config = dict(
    d_model=64,
    n_head=2,
    n_kv_head=2,
    vocab_size=6796,
    activation='tanh_gelu',
    parallel_block=False,
    init='normal',
    init_std_o=0.00923,
    lr=0.00886,
    weight_decay=0.061,
    seq_len=2048,
)
Each number is 128 + 32 x the weight over the matrix's rms, rounded and kept within 0 to 255. Layers, rows and columns count from 0.

# layer 12 MLP down (transposed), 256x64, rms 0.181, rows 251-255, columns 0-63
[[125 163 115 133  78 140 107  89 112 182 133 134 115 125 142 126 118 113 137 154 107 136 103 101  94 134 143  91 106 134 107 138 129 172 166 148  99 139 129 139 134 122  98  93 136  88 179 143  76 173 134 111 135 135 129 129 108 131 102  99 129 105 148 133]
 [ 85 107 153 107  21 116 154 126 176 155 133  87 121 120 126 110 164 180 123 205 162  76 165 114 108 151 132 149 186 130 141  92 108 133 107 160  74 177  96 108 183 175 159 156 115 127 151 116 154 201  86 166 138  29  88  78 163 124 147 118 115 111 123  58]
 [101 133 140 129 143 139 143 163 140 188 148 113 120 161 210 142  91 117 136 141 169 156 125 130  98 141 134 142 155 148 153 113 181 123 122 123 143 147 137 171 193 157 141 148 150 103 104 143  87 123 130 128 101 127 117 127 130 138 121 147 107 142 111  92]
 [142 181 151 153 155  91 107 135 105 147 123 125 193 101 151 140  80 167 110 163 173 194 124 190  65 149  76  70 114 137  92 142 156 130 104  98  80 109 139 123 116  86 100  92  94 115 123 118 116 136  86 137 113 170 160  71 138 195 130 102 161 125  64 144]
 [ 64 143 189 143 105  73 159 121 139 177 154 105 125 164 131  34  81 203  64 106  91 111 129 107 169 107 146 113 146 122 207 131  88 136 170  78 127 131 157  64 145 105 179 147 191 137  88 114  67  67 174 114 147  44  61 196 106 107 109 110 136 114  71  74]]
# layer 12 MLP up, 256x64, rms 0.19, rows 252-255, columns 0-63
[[114 160 114 172  76 188 207 109 137 137 139 186 115  75 148 136 145 109 122 185 110 115 125 113 108 215 169 143 118 255 175  75 114 102 197 142 163 142  48 184  67 176  88 136 117 128 103  73 153  67 118 201 137  97 125 121 141  58 131  92 178 124 110  94]
 [134 154  90 159  40 193 176 148 130 127 195 133 118 139 116 143  88 170 110 147 143 182 101 212 112 155  83 124  78 150  95 134 109 189 114  99 140 123 148 125  69 136 142  78 113 103 155  91 154 101 151 172 120 134 127 139 143 137 168  77 106 127 139 184]
 [146 112 115 103 107 166 169 114 123 104 178 132 119  96 155 155 155 148 134 113  97 128 115 109 119 109 186 182 132 126 184 108  80 135 197 164 158  84  86 121 118 133 129 157 122 146 107 124 143 147 130  95 161  37 115 136 125 136  63 154 133 173 115 151]
 [166 118 183 175 136 226 140 129 131  82 120  90 114 183 197 134  64 142 162 133 166 104 153  63  76  98 134 176 154 182 174  89  81 129 131 156  97  90  72 162  81 181  86 155 129 125 169 144 123 100 111 155  78  57 138 185 123 115  75 156 172 146  57 109]]